Weights of a small GPT-style language model, trained from scratch on English Wikipedia: untied embeddings.
Each number is 128 + 32 x the weight over its row's rms, rounded and kept within 0 to 255. Layers, rows and columns count from 0. Numbers have three digits each. The size before them is the row's rms in percent of the matrix's.

# layer 4 attention key, 256x128, rms 0.183, rows 240-255, columns 0-127
097:124114081103184099102172134199119114121113185184157133179128121095145125143115171123116120132125163035190117128070124101099071117118159122105166130117160139134113122098156152166118168077113168132187127056174126096142076105132135152101076088102099103159136153120089127080126119170108182186083125175108175141152131084143141148165128155106113117085143093065162133120093125148182130133173
110:186115186171128085062072150155129135126145040188153138111165161106097130073091129086126092117146182176124097127142142126113123150168115146091112145129134145051166127136123183152192163134120112154138128147117070128111154145135058101108119150124161139124189132157127102115181070146151132109121115136220136133117132099102111110136119131130064057158116096133166114148111083175085110140149
082:157119178135147134099114156078096140139168101165102129118162185103063147099092127147145112132093118175087130115186111130106136094113171201119159133177152111084159120175102165181137151182164084123105135085122133074131163112158119178082119152135156121106128173102093066125162118166134082089147130078172104104103109098111056114143089136131182106158131142178107113165212117140122134196133
103:099141117131114169163128128116143063078104147127090198206162073113142147137100107165137158145100058106112109091121104077093109149103171122123085081060126193118132126132047099135135125149188097112132136133105125128140184121131139162153140144139167136145094127075110133135050157133131075135119166078126112085134096142085156100101133106114188111078138167116167194183160160147110096119108
090:117083072081162152130164093142124069183095080176144155110159082113177100111180139120128097126122132144104145150083094162105085163098132101157125107117133099022170122054141139063159112142147156147103128154132141141135109134132139114095102174141151168105148081127133166082214102085097180104097148140113125155118164158130116142143124145137091083116135081129118132181177143193140170079107
087:102104129181138155140118092106144121084122150075125108116154099159167126125132082145158145091108119172120165124170160141163062207156167167190093131122079100199141163144119131154144074153085106097158136148144136163197121152088127156129140131117088084193110127067172089135103137102144101219127186124102096142120146123168102110132116069083085137134077114133083183100119133155141098145140
111:127108142079092102111110143111133122099131103160096134099116131143100094156116141117057151110175099195115140114158098143148195153183091103118113100130090100179145126119068115153159123089129094161059118144078072052099142140091129089153153080121112161080143130133137118162115079173110074104155127069155131126120125165135118097149160141113104196106159123214123122126137103054145045129119
102:126115085123107098154116124124097074119154150193139075162136118163090165137165124162122151107095097097207184121162077135120146152138139123116100172092147194132091134134156162169145110128147135132130105069099136093119085073179175119139061128097117194119147122136026073119179127187113061122102136092105121128168138122130123123077110115162152139137210115137130155108154164117169150132153
115:152129108109128135122060204174118128099127117087137089175133107082049107079131079134109118123102115097171138086117180156118099125150113176085079141120098168116185148131120149161116136125145143135121051140103102070111130105103135176132118166122173184113096136111047145109110165158127090109110125089158062109130121137045121182135142147158104082116178122158132214134160124149107145127131
105:136177144170144120138118162166183117138111166081150136198147104154149128103127088094119122143113134086116103106077110112136145121088142182100078116105107158159163204116052123177156168138151117126129118154170139142174161149074052136105176187179167166185118141137107091105065162125133120063147157161152094073107126120126142147141130106108118072112131141118171159147166122176120056156136
088:134146160093113138102151127131124055179119108135130117136138115158176185122167167084129083133122067136056092139109020105134211144120117096185181106121142092054162117148105084122152171113165152087102115120160136158119114119169135110129161172166132130095190100158164112125129072137089145111115149117152151146142125150161183061172109126115151165121139155126143107153157069121130077104114
108:143154146100152161150116105149139124117143171119097098134109104203142117165097142118119129066155118128130130130144136181148109170164106091212098168109161085211107132199122108098143127084101162123151136126057119176115101160113126142165151141107096119171157128099183129169118094155177094176129136125104085176143121131129133104100124082097110230163110138161081148089045144115123086125093
100:146132182183148163129124176098159059130068111110136165193145121100126166074163098114104112091114079156125135140125121162091103121114174124127135157118106162063191131113099113128155158160169111155107125094175111074176135116144144177125116176139121178144114094075147123054079098128119110145082141105150082093176110142091141131130193114127164078092155132201152190180142120155137109114101
114:057073078122159166099171075129127166109131128149112161116177169090167107174126173125108158187147144152150127122135111096105120058134162098087157070141158102132047150090094104085107135115122140119115178144131176081154111138102146112127102107145153126102126171155133168146149160150152106163193084119124168079104094145157163125157086187114118120107076091169155050151109129081080149117140
106:123099162101072126103089084110135112172114083162107165033120176143198123102116152152131115158153128208067136156174144086105141121170107113163199143142187113123106114114149107119176170158111126123112161149106117132140115133121091055147118104159123120103153116173156112176197093100113136158136113131166161158090103148145110128112069187101115142184104121132101032145155107137140132141129
112:108196083115126136095148120206061132099171186098124043151133108121157141186165095136110144150126087132158132075151092097142173094136170139138144093131082062137110145154157088123066125080132149108132142107165168165123087087142154180156131179142107120126122129138097156168137165191112156113154096107119179172143140129162171104153095157146156166097179162131121097118097116054104120148149